Weights of a small transformer language model.
Size: 11 layers, 3 heads of 32 (1 for keys and values), MLP 384 SwiGLU, vocabulary 4096, 2.28M parameters.
Architecture: RMSNorm before each block, rotary positions, untied embeddings.
Training: a variant of Muon for these matrices, 105M tokens, 12769 steps.
Each number is 128 + 32 x the weight over its row's rms, rounded and kept within 0 to 255. Layers, rows and columns count from 0. The size above them is the row's rms in percent of the matrix's.

# layer 4 attention query, 96x96, rms 0.197, rows 0-95, columns 0-47
size [ 83  61  94  61  82 120 114 109  96 124 123 125 124 115 135 110  42  91  80  55  81 103 102 125 113 124 122 105 135 108 122 134 161 102 106 122  99 107 114 101 101  95 109 129 115 102 108 114  94 116 106  90 113 101 115 106 117 104  94  97  91 108 110 102  38  71  73  73  55  82  69  86  76  84 101  83 106 104  82  93  47  62  87  60  78  86  80  86  86  87  86  71 103 102 106  94]
[[128  97 107 142 110 112 177  94  56 148 145 122  84  55 162  92  92 116  60  83  76 130 167 110 149 156  95 167 111 139 117 146 143 125 129 190  99 101 120  96 180 108 132 149 144 133 133 128]
 [166  65 137  96 132 114 108 110 126 162  94 182 103 144 156  89  98 148 111 127 149 133 171 136 145  92 134 121 186  74 132 166 169 126 150 146 142 157 101 133  97 138 157 110 117 146 119 106]
 [124 147 100 135 123 173  95 138 181  99 136 146 142 191 138 139 166 175 151 141 161 116 104 181 128 132 169 117 126 152 160 107  82 145 126  53 157 104 105 141 162 136 121 100  89  95 101 108]
 [166 152 133 114 134 152 117 148 229 113 142 135 117 160  80 144 186  96 193 104 151 162 104 178 103 134 180 143 109 102 133 145  83 140 108  75 165 142 196  99 158 148 135 104 140 129 100 114]
 [142 154  53 103 136 134 149 107 152  77 112 174 150 170  98 105 157 163 172 146 130 156 143 124  63 147 153 119 122 104  69 144 116 113  93  74 151 144 121 157 142 162 113 140 134 143 132 197]
 [129 177 140 135 156  92 119 132 110 226 129 143 111 118 157 191 135 155 144 166 201 120 172 109 157 163 117 111 132 107 132 101 125  79 147 139  76 138  47 111 147  95  56 177 163 108 163 145]
 [ 93 122  89  47 146 152 162 157 108  78 131 118  84 176 125 104 127 118 143  91  92 148  89 117 112  94  80 170 115 134 155 159 167 182  98 201 142 123 103 156 133 120 144  96 134 116 115 198]
 [170  65  95 204 166 150 133 114 119  91  90 132 174 100 162 117 112 102  98  98 100 193 138 117 143 193 148 147 110  66 126 110 120 132 178  43 135 140 131 100 110 139 104 126 155 133 114 108]
 [ 90 111 161  60 148 135 103 116 122 113 108 138 154 103 192 151 142 154 161 116 112 112 121 119  74  91 127  55 130 119 152 151 118 138 160 129 154 152 135 172  97 115 110 134 154 119 174 104]
 [117 185 132 227 154 129 165 106 102 151  85 138 152 167  99  77  76 182 149 179  71 143 129 142 133 112 162  85  87 147 111 149  40  80  96 145 112 128 158  99 162 168 110 119 100 159  94 139]
 [116 154 150  94  74 121 133 160 131 186 117 190 139 147 151 167 142 145 134  89 124 113 126 127 118 153 116 131 144 177  76 155  96  61  86 168 118 137  54 111 153  94 153 135 172 113 134 102]
 [147 145  95 197 130  83 179  65  84 123 107 110 125 102 127 102  91  42 135  84 107 180 172 146 157 124 108 134 123 120  82 151  97 140 119 108 117  34 128  83  98 153 146 117 163 123 162 116]
 [126 139 144 158 166 122 124 116 161  55 138 119 167  95 127 143 193  89 171  98 158 115 140  82 160 166  96 146 162 162  94  71 169  92 126 130 116 102 126 107  89 175 172  65 144 112 119 137]
 [135  64 127 108 145 115 109 153 103 141 138 170 146  76  97 162 129 116  98  49 152 167  81 138 126 153 120 130 208 114 128 173 115 149 130 190 138 166 164 170 116 130 171 129 115 148 132 124]
 [124 134  82 129 145 151 140 136 184 136 114 155 121  96 177 116 148 120 144 105 106 137 174 134 138 200 118 161  89 162 153 185 115  88 155  99 136 100 153  90 148 144  91  78 142 165  43 142]
 [ 96 201 107  76 147 158 135  86 110 132 147 146 126 111  39  89  84 150 138 123  93 104 100 169 193 143 142 173 182 116  92  73 159  87  91 118 137 143  93 145  77 166 117 111 150 131 128  88]
 [ 78 109  89 150 109 144  94 120 158 112 177 106  87 132 105 173 172 163 147 169 105 111 145 130 112 133 179  94  74 129 108  92 127 135 115 143 152 101 161 157 182  70  64 139 112 193 131 134]
 [116 137 110 140 126 109 149 147  91 175 136 136 123  96 144 128  91  86  79 107  91 121 153 104 133 154  64 155 147 117 138 114 143 144 143 154  92 105 110  98 155  52 146 128 136 159 179 117]
 [147  86  94  75 113 120 129 163 149 119 148 199 151 116 146 188 117 136 183 154 141 141 116 101 125 129 108 133 189  67 141 123 146 151 167 133  93 181 111 141 113 162 132 101 151 130  70 110]
 [131 125 155 128 130  87 105 132 126 141 141  92 144 141 163 133 171 109 176 142 201  93 157 128  71  70 179 118 210 167 135 145 124 143 110 100 126 135 127  99 157 150 113 157 156 109  69 123]
 [107 108 161  72  97  84 122 117 157 158 115 105 161 138 127 157 172 151 173 146 177  95  92 124  72  89 132  75 199 159 121 141 123 153 114  87 175 145 113 167 112  65 124  86  75  85 114 115]
 [154 122 119  46 157  83 153 158 141 133 136 151 154 133 125 138 132 103 197 157 160 108 148 137 108 101 100  88 126 131 105 116 122 136  90 166 151 133  83  97 116 113  95 120 113  60 154 146]
 [133 159 135 145 164 169 136 122 147 103 133  76 105 132  98 156 116  93 156  63 157 161 105 139 119 117 151 149 132 145 120 118 139 104 112 124 149 121 113 172 131 127 112 138 144 168 116 106]
 [ 97 158 145 146 184 185 122 133 194 123 129 174 137 134 155 160 154 102  99  94 114 147  96 139 105 123 134 198 109 180 156 107  80 119 143 114 127  97 164 141 155 161 174 106  70 116 125 124]
 [103 141 123 155  96 101 129 100 118 143  75  97 127 191 131 113 140 139 135  93 148 164 190 153 183  94 169 119 166 133  97 116 118 123  83 143 150 136 164 124 113 146 100 128 164 145  83 175]
 [181 113 115 106 123 109  99 183 105 186 177 117 123 185 116 116 100  62 157  68 175 105 122 151 135 122  83 118 129 179  91 145 122 174 140  98 135 106 103 134  89 109 128  95 127  37 137 121]
 [103 130 101 136  67 138 147  85 117 117 132 164 138 128 153 132 127 104 167 124 131 142 125 145 150 209 106 191 162 114 110 156 133 121 118  73 117 114 193 164  86 111 123 125  67 141 145 128]
 [184 110 152  97 116  91 117 149 202 155 177  74 133 129 104 111 177  94 135 140 148 123  90 125 142 107 138 130 132 168 146  92 137 205  77 147 129 158  76  88 154 114 149 140 160 109 104 143]
 [153 159 141 181  98 105 124 165 103 176 175 118 149 134 116 185 114 156 133 153 139 125 127 125 172 130 173 171 171 167 166 122 100 170 135 147  81 119 169 189 103 123 134  83 141 194 154  88]
 [142 123 154 159 132 112 116 104  91 203 165 133 106 130 150  86 152 151 130  75 130 118 117  95 100 128 142 137 180 149 141 110  55 158 121 145 205  61 186 133 139 112 125 125 100 139 120 149]
 [233  78 107 153  94 130 141  88 186 208 165 113  90 128 114 136  67 148 124 118 110 134  91 159  79 155 166 106 140 172 144 131 187 125 153 150 102 156 145 169 138 116 112 129 114 127  84 179]
 [113  94 174 123 125 168 161 129  81  86  65 127 130 104 183  85 108 103  64 141 177 186 175 131 147 113 122 169 115 104 155  93 144 105 141 195 154  76  72 134 178 168 113 172 124 144  77  89]
 [132 135  95 149 139 141  99 131  95 121 119 104  47 150 115 172  67 194 153 128 110 153 128 127 108 112  73 115 117 113 139 180 163 161 178 190  25  91 124 129  83 133 208 137 143 147 165 111]
 [106 112 129 136 123 145 145  85 116 153  63 125  60 142 101  93  87 146 107 161  91 123 144  83 129  86  67 112  59 119 128 138 130 200 112 218  94 129 115 110 157  82 138 166  84 146 172 128]
 [136 118 145  98 135 147 160  96 161 161 140 104 112 133 134 141 172  92 149 116 166 112 180 194 143 193 179 121 177 118 140 148 136 115 112  81 179 163 145 157  97 150  58 143 124  83  83 129]
 [111 114 175 114 135 152 116 122 122 124 118 114 189  98  89 102 148  87 109 110 119  76 141 110 136 161 158  88 174 141 111 127 125  49 120  56 166 164 143 161 104 107  95 138 105  72  44 199]
 [125 117 117  92  92 110  87 143 161 157  96 101 121  68 173 155 185 133 107 180  93  92 145 125 135 139 191  85 126 134  99 173 112 111 119 155 162 145 112  91 121 102 157  74  64 116  95 135]
 [ 93 129 110 130 155 140 201 144 137 115 113 197 103 144 112 153 166 129 204 105  98 161 119 155 141 152  98  48 159 174 135 135 141 136 139 148 128 126 104 137  57 125 109 203 183 153 115  97]
 [123 113  99 111 178 107 128 122 129 171 124 137  67  70 124 161 143 144  81 164 134 127 153 149 131 111 161 149 134 110 107 103 161 124 157 166  40 105 125 155 149 119  96 153  86 139 161  90]
 [121 116 104 148 128 129 113  55 164  62 163 157 102 113 153 146  79 122  96 138  90 140 175 109 143 108 130 150 104 109  96 135 141 109  97 194  64 139  92  65  86 164 152  92 130 158 167 108]
 [143 154 125 147 168 121  82 137 160 125 180 116 206 142 148 112 105  87 138 150 117  86  73  66 115 151 159 120 152 101 116 151 116  85 184 107 160 132 112 151 178 165 156 165 184 136 116  78]
 [102 158 115  48 116 115 173 161 162 127 142  55 147 110 136 120 144 122 123  86 112 105  92 121 137 147 177 152 103 141 152  95 137 109 143 126  78 109 194 138 150  79 155 125  88 171 138  93]
 [127 170 131 149 178 114 118 114 153  77  70 142 105 173 112 160 115 141 128 129 140 155 180  75  71  36 110 123 121 191 115 138 192 157 156 155 139 115 124 174 139 137 167 147 145 152 136  67]
 [103 121  92 139 122 128 141 127 168 123 116 126 102 136 118 166  97 135 120 167 129 185 136 102  93  96 107 135  71 157 125 108 148 159 172 202  96  97 138 113 148 114 164 124 121 157 189  76]
 [175 146 175  81 100 169 135 165 110  86  75 101 129 118 117  97 186 154 104 127 170  57 130 130 182 177 203 128 179 142  96 165 115 136 137 154 156  96 114 116 137 138 147  89 127 137  88 107]
 [153 115 103 138 188 129 208 118  95 115 138 171 177 129 188 129 129 127 131 102 120 116 103 125 102 135  65 143 130 150 131 111 145 138  46 160  94 175 165 149 110 140 178 141 112  83 152 133]
 [156 117 173 101 152 117 131 112  92 128 137 144 149 111 102  86 183 141 120 163 145 108 115 138 162  91 172 113 137 117  43 116  82 141  93  79 183 149 172 109  97 118 107 102 143 191 148 104]
 [115 100 122 144  99  96  61  77  92 125 171 126 166 126  96 130 169  70 138 129 174 135 153 101  88 174 184 138 173 116 144 175  91 106 161  80 208 174 126 118 126 189 153 156 104 119 113 224]
 [118 111 171 102  87 133 170 151 156 134 139 117 188 113 115  62 185  58 154 140 166  94 131  90 154 150 193 124 147 106 109 112  67 108  85  88 213 152 141  94 125 145  53 148 124 120  98 155]
 [134 121  44 168 173 148 168 119 101 135 146 157 136 130 128 149  84 143 111  84  96 158 155 122 119 115 103 115 136  97 103 143 180 147 113 119  34 113 105  86 154 126 148 100 130 154 168  94]
 [128 119 125 154 127 116 115 135 169 121 102  64 114 132 162 144 133 105 207  94 166  97 131 173 126 151 137 132 122 173 101 170 137  75 104  77 144 181 156 137  73 146  74 108 127 114  84 180]
 [147 152 151 139 139 114 170 123  96 120 120 136 151  93 155  70 149 137 140  97  77  96 109 146 166 162 165 141 184 118 149 156 113 123 140 108 135 169 123  56 147 163 100 141 144 162  92  98]
 [131 110 178 103  65  86 133 184 157 115 109 116 140  99 125 105 158 102 137 104 158 116 102  92 124 192 171  68 116 103 114  97 105 154 145  74 186 142 116  94 189 146 107 149 162 186  62 134]
 [120  73 139  92 111 117 127 104 158  94 158  64 148 102  71 167 112 120  86 124 143 124  58 134 200 123 151 117 143 147 114  68 106 125  79 125 164 119 103 151 142 136 124 151 101 126 172 121]
 [147 139 137 127 125 124 172 144 100 125  86 174 133  68 117  90 157 225 132 113 152  94 161 134  78 128  74 186  62 102  98 105 145 112 173 112  66 162 122 106 136  74 149 142 179 147 170 138]
 [166 144 191 159 109 137 155 155 137 142  97  99 113 150 131 140 151 175 104 132 124 148 107 189 163 149  64 139 142 142  80 140 144 140 128 141 110 175 133  59 122 140 122  70 131 170  78 189]
 [139 173 174  60  65  65 102 124 103 135 141 176 132 142  95 109 238  94 136 161 179 141  87 134 110 116 136  73 130  98 114 149  82 141  53  93 131 103 148 118 138 147 171 149 118 156 134 102]
 [123 155 182 102  90 139 203 133 140 181  96 119 160 120 179 117 173 101 114 119 130 149 184 121  88 114 122 142 109 152 105  80 121 122 105 164 151 152 127 191  89 143 128 130 116  78  76 124]
 [143 137 184 136 156 111 105 130 204 134  93 182 116 141 167  68 147  65 123 165 166 196 118 136 133 151 162 156 157  78 146 163 112  57 128 163 196  79 147 129 113 140  81 102  82 150 111 127]
 [135  80 125 116  62  90 112  97 153 164  92 117 156 112 104 129 133 111 131 102 129  94 174 120 179 187 177 111 149 155  75 129  95 143  86 104 152 171 121 144  97 102  98 138 112 145  95 133]
 [141 139  83 129 128 162 113 100 169 122 109  86 131 136 156  90  94 149 165 124  87 104 169  95 185 140  83 109  99  59 162 112 154 138 149 138  72 149  95 157 160 107 128  67 133 109 137  47]
 [124 142 145  83 153 134 115 146 155  96 109 152 147  96 177 107 172  97  98 120 173 138 165 132 169 143 124 114 106  75 146 107 151 105 151 135 200 150 144 120 117 108  52 118 102  82  97 161]
 [ 76 155  72 106  96  99 131 153 137 135 113  97 150 118 139 151 110 156 115 179  99 181 125 110 137 110  55 177  83 126 108 130 158 112 143 178  52 144 122 171  84 160 152 165 120 127 161 102]
 [ 77 112 134 101  90 160 157 144 137 129 107 165 159 114 145 133 113 113 107 113 144 114 127  62 113 103 121 131 127 126 118 176 129  95 100 158  39 119 136 162  56 144 133 139 155 156 143 108]
 [136 146 119 113 105 165 155  75  54  66 136 113  84 114 115 114 182  87  92 125 132 152 109 130 100 131 148 170 161 133 181 166 153 104 193 139 164  59 158  97 118 147  80 108 130  93 157  95]
 [ 71 144  99 120 128  94 166  93  88 158 123 108 145 107 154 113  86 143 114 144  83 117 196 153 116 130 118 123 163  87 147 120 132 126 132 157 105 147 120 184  95 121 137  95 157  92 109 129]
 [107 132 121 158 157 121 135 134 122 197 112 135 180 222 103 138 116  96  65  66 116 128  85  82 174  81 123 122 113 114 123  89 110 159 128 114 133 166  91  97 129  87 139 134 110 171 170 150]
 [171 152 158 152 149 171  88 138 181 153 126 173 121 187  97 138 142  75 157 111 135 155  79 139 152 149 145 113 131 119 126 124  66 157  87 116 157 114 144 130 162 143 103 102  84 180 140 150]
 [117 151  93 159 106 198 134 163 206 168 143 123 106 117 162 122 159 140  77  89 146 164 111 121 136  73 143 167 122 118  99 127 120  47 120 133 163  88 112 176 114 175 143 198 126 126 117  97]
 [164 128 138 134 115 154  86 136 123 138  95 112 136 114 128 154 137 178 104 125 134 147 138 128 140 118 145 152  97 120  69  69 178 140 131 151  94 128  59 100 155 112 131  96 127 110 133 105]
 [107 126  50 157 149 130 170 116 163 150 100 125 164 230  81 143 128 130 106 152 121 146 132 112 157 145 199 148 120  93 145 143 179 154 165  93  81 136  69 129 108 105 174 128 127 145 166 129]
 [154 112 143 121 137 110  97 134 116 144  73  91 130  98 153 129 143 103  49 129 129 181 176 140 105 127 128 102 117 114  96 131 151 147 157 109 126 146 124 107  82 156 148  99 194 161 193 135]
 [122 156 111 140 122 194 140 156 124 180  80 129 137 158 166 141 113  55 173 132 130 153 181 122 174 140 105 101 119 129 156 146 130  65 111  89 179 129 135 206 105 125 137 120 101 137 141 123]
 [150 174 167 129 141 144  73 149  82  74 153 154 142  73 145 126 122 123 114 225  81 174 128 148 161  93 117 146 113 119 132 137 131 139 186 165 171 169  96 159 148 123  69 141 171  92  73  98]
 [111 147 167 119 134 129  94 109  95 113 141 134 102 134 155 139  64  90 164  81  85 111 133 142 131 156 117 159 146 185 148 125 114  68 126 188 172 113  90 252 121 149 112 109 175  94 138 133]
 [135 112 135 166 128 142 153 118 138 149 105 145 111 150 123 137  95 112  90 123 137 138 126 158 159 144 147 129 127 161 152  61 146 112 143 143  88 155 104 100 130  84 112 125 128 163 141 168]
 [132 141  78 146 127 194 128 156 124 122 165 141 137 116  96 107 137 125 165  73 145 162 181 181 145  83 143 181 101 172  76 147 136 127 168 108 143  94 114 138 160 129  77  77 118 157  96  95]
 [117 114  82 177 152  63 131  46 143 135 171 161 101  97 136 116 109 156 159  88  70 110  67 172 104  92 128 131  84 115 103 104 107 121 102  86 147 150 122 102 189 152 150 139 173 150 129 113]
 [115 107  97  24 134 132 120 189 148 111  80 109 119 122  97  89 203 136 164 108 161 119 116  81 109  98 126 165 111  78 207 102 117 128 134 150 121 138 116 126 153 130 123 142 163 111 100 194]
 [ 70 138 194 120 195 191  87 118  88 138 139 158 142 117 109  92 127 134 120 119 146 128 131 181 151 152 158 176 148 168 142  93  69 110 114 138 128 146  78 146 171 130  88 108 132 154 201 149]
 [159  97 132 183 164 163 115 127 118 122  92 129 117 149 138 157 176 137  97 123 132 146  60 132 111  98 144 150 119 131 128  91  95 157  98 139 163 135 108 108 189 125  93 111 157 206 166 120]
 [148 176 128 123 122 172 153 106 114 113 152 100  96 138 117  80 156  74 163 121 136  96 147 100 155 155 134 100 165 126 162 168 163  90 157  77 134  98 158 158  67 133 129 126  81 143 135  79]
 [130  84 107 113 124 163 127  61 100 178 103 147 155 122 198 136 131 197 101 154 108 154 149 114 129  95 102 146  80 124 121  77 128 110  95 168 114 138  39 128 140 167 168  98 144 115 107 140]
 [129  91 127 170  95 156  70 161 123 167 137 103 204 132 105  84 121 147 145  56 109 104 189 239 134  88 133 118 118 110 184  81  73 137 114 168 108 156 133 111  94  97 116  54 125 164 169 122]
 [134 150 145  96 110 101 164  95 143 142 142 150  61  99 171 133 132 126 204 146  90 105  92  72 116 103 101 127 130 134 136 164 136 136 121  76 133  99 181 196 133 161 127 184  91  81  37 127]
 [136  81  90 162 147 174 120 192 152 137 136 128 102 136 131  76 154 159 128 107 115 129 138 129 101  85  84 141 131  74 191  97 126  54 136 180 125 112 134 112  93 105 104 120 145 189 109 111]
 [ 75  90 103 154 135 156 166 146 146 149 125  94 114 117  39 105 102 137 137  96 171 122 165 132  68 117 187  98 132  77 141 115  72  82 127 103 132 118 113 145 140  33  68 107 164 147 186 123]
 [114 171 124  94 128 133 159 135 126 140 144 153  97 109 165 132 147 132 125 145  94 121  74  65 131  98  80 153 153 151 119 113 149  80 159 175 103 144 106 134 134 114 103 177 148  28 109 137]
 [202 146 132 110  97 156  86 132  94  96 150 154 142 161 119 126 154 124 141  72 162 114  86 156 123 136 149 120 143 129 108 147 108 120 133 113 144 153 100  98 168 134 103 124 123 148  70 165]
 [141 102 136 105 106 143 201 157 155 134 142 166 103 175  99 140  91  67 131 128 122  55  85 125 129 120 142 115 179 153 101 166 154 158 154  51 136 116 149 141 141 165 119  83 119  88 117 163]
 [137 181 148 149  95 109 147 161 186 105 115 136  98 108 153  87 138  95 173 135 112  75 114 171 142 145 124 151  93 105 102 120 108 175 135 121 104 147 163 179 125 113 164 111  88 161  33 124]
 [146 125 146 111 144 155  77 130 109 157 166 124 104 163 162 110 169 116 108  87 127 104  97 139 126 163 119 152 179 173 114 124  80 123 108 158 164 104 112  73 133 144 131 148 105 128 169 145]
 [153 179 148 145 130 191  93 200 132  88 175  97 110  60 102 128 113 125 150 146 150 127 213 173 127 125 142 143 128 161 150 169 147  94 123 177  94 113 157 171 170  85  85 122 141 132  97 162]
 [171  88 160 118 137  94 110  91  82 173  83 113 151 178 158  87 131 152 110  92 153 161 174 141 145 113 141 116 147 142 166 120 122 156  92  86 129 137 123 117 118 132 153  79  73 138  74 139]
 [142 141  92  95 167 116 139  98 127  96  95  66 155 109 134 111  87 149 141 161 175 140 100 115  87 174 106 127 111 172 163 101 155 108 155 150 175  94 131  61 144  92 145  88 132 184 139 168]
 [ 98 108 158 107 178  93  99  59  91 159  81 124 162 111 171 118  80 141 106 140  38  87 118 124 118 113  95  77 139 196 116 108 160 115 105 135 160 142 106 158 147 145 118 135 131  95  93 103]]
# layer 4 attention key, 32x96, rms 0.206, rows 0-31, columns 0-47
size [ 92  79  99  83 107 107 103 100  96  94 100 116 108  99 106 108  70  92  89  87  82  99  99 112  99  99 108 131 109  99 107 102]
[[138 145 112 173 142 182 129 123  98 106 106 145  75 129 128 149 105 137 124 103 126 193 130 154 104  67 114 150  80 165 154 158 209 128 189 144  68 118 123 134 121 103  98  89 148 132 232 119]
 [133 115 145  93 129 122 151 145 165 178 153 113 164  93 100 102 133 158 130 171 167 130 126 146 145 120 156 112 139 145 105 146 100 150 139 148 151 192  99 142 140 155  93 145 105 100 140  64]
 [ 80  94 137 152  98 122 144 153 138 126 154 148 169  55  73  99 196  80 135 148 106  96  70 133 126 127 155 145  97 122 142 158  79  89  81 125 187  84 151 137 176 120 107 141 118  94 106 130]
 [133 142 172 118 167 100 130 140 154 157 111 147 150 188 127 143 174 126 103 136 160 113 112 104 120 196 113 107 122 136 149  98  25 128  92 110 158 164 103 151 165 112  98 157 101 174  44 154]
 [125  84 120 123 117 119 133  81 110 172 152  69 156 148 157  78 105 159 144 131 102 103 139  68 130 166 125 133 115  70 101 106 150 162 136  98 139 177  53 108  84 191 162 132 107 109 183 144]
 [171 146  84 192 121 137 168 179 177  63 184 153 155 126 134 135  45 160 125 116 140 105 167 157 126 147  67 109 161  96 115 140 145 117 159  56 113 144 105 156 115  90 110 118 138  97 140 115]
 [147 127 117 219 182 155 105  83 123 146 102 122 120 128 142 211 102  99 148 164 107  99 128 105  89  97 169  73  89 133  91 170 150 132 147 103  99 126 138 149  71 177  93 125 133 150 109  91]
 [119 151  89 152  94 108 186 159 116 101 131 131  97 158 159 117  95 117 173 143 127 131 172 107  74  92 156 172 142 121 127 134 139 118 120 131 123 160 133 104 105 160 236 132 158 142 131 134]
 [ 97 172 127 123  86 123 171 130 148  53 162 121 159 131 145  91 169  78 155 200 160 122 194 141 114 194 139 164 191 115  81  95 129 113  70  97 138 141 168 152 134 185 199 168  71 146  93 116]
 [168  87 139 103 120  68  89 128 141 151 155 192 137 104 158 157 166 107 113 130 149 140  68  94  85 142 125 161 142 120  44 134 122 169 161 165 193 112 102 157 110 182 135 138 115  96 118 179]
 [140 166 180 120 119  72 135 163 109  89 126 116 169  54 110 137 144 144  75 197 204  71 126 153 111 169 171 148 121 170 135  85 132 139 111 133 151 155 140 111 136  85 112 135  93 153 128 142]
 [100 152 187 104  75 118  84 179 179 134 115 136 170 144 142 133 154  99 147 100 105  99  70 140 140 159 123 125 116 124 113 107  44 154  85 120 182 149 125 148 109 138 137 151  86 139  76 145]
 [148 175 134 174 129 185 120  83  99 136 174 170  96 147 134 109 102 125 208 146 102 130 160 183 176  91 122 169 112 116 123 121 181 187 152 174 138 113 129 149  90 163 132  71 172 159 168 105]
 [158 141 173  62 112 113 141 155 150 156 122  66 145 125 105  84 170 126 122 142  92 149 103 130 175 101 152 138 173 107 172  86 141 118 167 128 104 129 173 112 127 147  94  95 139 108  88 180]
 [166  94 164 165 121 136 149 130 104 129 117 199 117  75  77  79 106 124 167 141 139 169 128 121  38 100  85 149  94  98 146 145 160 131 148 180  78 193  85 127 110 127 161 164 137 112 179 135]
 [130 128 141 166 179 117 171 116 101 118 122 136 126 141  87 168  99 138  96  71 146 155 156 144 132 124 127 132  63  92 149 147 175 132 165 174  96 121  65 135  78 134 122  95 155 142 180 112]
 [148 127 128 143 176 144 171 145 101 137 133 167 103 127 109 140  90 156 127 109 104 185 161 156 122  68 105 145 100 121 126 149 197 154 159 190  72 139 112 147 149 131 134 159 154 125 199 100]
 [161 205 135 122 177 108 154  92  92 142 142 140 124  96 106 128 111 100 120 145 124 186 116 120 123 123  85 173 139  91 173 157 140 165 151 113  66 143 140 155  93 186 134 118 176 118 169 127]
 [116 212 137 120 127  93 130 132 176 159 101 198 142 203 155 137 134  97  65 164 117 116 150 112 152 134 136 170 169  99  99 155 139 150 129 142 133 132  83 157  97 192 112 166 102 146  68 172]
 [123 122 163 107 148 115 106 178 138 164 117 133 158  48 164 164 163  98 101 121 158 145 142 136 146 161 113 117 149 195 125  89 108 145  61 127 127  94 194 149 137 137 101 163 133 109  84 143]
 [165 179 156 122 105 129  92 148 178 124  62 149 141 147 154 155 161 146 150 111 114 108 115 138 164 151  84 156 193 121 144 140  92  65  87 129 201 118 132 131  98 141 132 131 129 155  91 129]
 [128 116  77 138 112 144  89 170  97 122 167 162 122 116 133  91 138 145  96 121 140  97 172 122  89 115 152 148 212  96 142 135 139 123 144 115  78 121 138 129  93 131 140 152 121 144 152 117]
 [128 118 103 137 135  99  17  83 153  98 151 133 127 149 167 122  96 144 112 139 125 122 125 147 174 161 134 126  66  25 125 116 109 147  93 156 161 132 108 163 135 100 141  90 164  63 182 124]
 [180 166  40 134 126 152 108  97 102 168 134 157  61  87 128 139 147 142 144 133  92 135 138 105  91  83 171 126  67  67 114 149 140 126 142 136 132 140 149 173 135 106  89 110  68 163  77 208]
 [142 118 152 177 140 153  96 165 157  83 199  95 171  91 108 113 110 125 159 104 113 119  94 157 139 134 121 157 100 148 116 101  96 164 133 137 130 193 102 163 111  63 113 114  91  84 101 153]
 [107 135 141 139 114 101  62 147  99  98 109  93 141 153  84 139 141 156 149 100 138 187  19 154  81 136  98 138 116 122 108 160 132 150 137 108 134 109 188 131 126 168 147 107 144 171  90  96]
 [129  69 154 109 126 131 148 165 127 132 121 145 144 121 111  83 158  86 122  83 157  40 129 119 156 124 167 142 121 114 116 122 151 129 152  85 143 172 165 167 177 115 193 115 137 111  74 149]
 [132 155 129 114 126  86  93 142 125 157 110 139 172 124 181  96 174 106  97 146 103  75 126 159 111 101 140 148 146  72 137 144  60 105  56 120 209 121 143  84 134 160  90 171  74 142  68 125]
 [129 134 160 102 116 156 138 149  77 130 138 139 129 112 148 122 168 120 174 103 162 106 119 115  93 154  93 141 109  46 118 103 138  84 179 148 146  60 124 117 161  91 130 100  77 102 166 149]
 [149 139 116 157 157 129 107 120  49 157 109 107 143 114 123 166  84 137  93 149  81 194 108 107 133 105 125  92 132  92 130  71 104 164 195  88 105 137 151 142 119 114 188  88 127 130 110 149]
 [100 102 167 161 145 123 113 159 120 158  67 156 178 125 127 126 130  95 108 157 143 125 118 106 141 184  95 141 160 149  88 134  70 144 110 121 208 118 107 113 100 131 122 130 113 177  86 149]
 [123  66  97 113 145  91 125  49 148 152 164 119 173 164  69 108 160 114 107 121 118  88 104 107 135 175 128 125 162 166 137  81 132 110  90 100 175 105 112 151 134 106 146 107 127 135   5 152]]
# layer 4 attention value, 32x96, rms 0.188, rows 0-2, columns 0-47
size [100  99 111]
[[158 136 154  90 176 124 137  90 159 180 112 136 143 146 153  78 150 135 176 157 181  75 146 113 151 114 140 163 166 125 152  70 148 136 133 167 177 148 130  92  84 145  96 122  80 142 167 120]
 [100 109  98 105 126 148 181 136  97 113 128 116 118 142 131 153 124  75 163 154  71 175 151 153 143 121 108 125 132  86 116 150 174 201  67 132 164 146 107 139 122 128 144 239  92 123 157  98]
 [135 138 121 133  76  77 162 177 130 127 142  94 130 139  67 156 116 150 112 176 172 204 105 144  92 157 138  91 113  91  94 172 147 179 171 181 128  67 122  72 115 100  82 148 141  80 117 157]]
# layer 4 attention output (transposed), 96x96, rms 0.185, rows 0-2,32-33,64-65, columns 0-47
size [ 93  85  94 102 109  92  92]
[[130 142  91 145 162 154 146 117  97  96 132 186 135 132 133 188 117 115 119 121  42  65 143 143 149 151 120 156  87 137 104 144 112 133 121 147 146 162 171 127 157 164 120 125  95 133 163 135]
 [119 105 122 146 120 205 104 118 160  78  90 111 120 101  95 125 162 141 140 104 198 102 147 200  99 145 111 158 182 120 146  59 179  91  96  78 127 101 110 192 154 100  69 132 161 146 185 124]
 [129 125 145  83 144 186 137  45  71 124 152 168  71 132 105 135  96 129 142  81  55 150  97 133 147 138  71 104 129 159 123 123  89 153 149 139 159 153 159 181  83 105 105  45  80 146  84 118]
 [199 135 116  99 125 118 128 109 100 109 151  94 116 129 103 132 107  86 157 142 126 114  87 176 178  95 133 113 136 158  96 151 163 143 103 137 167 128  99 134  66 178 108 108 113 125 206 157]
 [117 122 178 139 148  84 206  62  70 151  60 177 123 155 167 170 113 101 113 131  93 187 124 128 156 180  60 172 154 152 116 104 143 130 137  91 100 147 146 140 142 123 117 166 112 132 175 183]
 [ 90  81 142 128  98 140 116 143 143 170  97 132  84 155 149 109  93 175 102 119 169 228  86  96  87 114 108 148 175 114 118 116 162  73 137  85 132  96  94 102 168  57 183 147 142  87  90 139]
 [161 141 129 115  83 134 139 166 120 119 187  90 117 110 130  54  93 184 124 116 168 114  88  63 103  92 187  99 119 150 119 134  95 140 133 168 164 176 112  92 101 173 143  80 152 120  66 123]]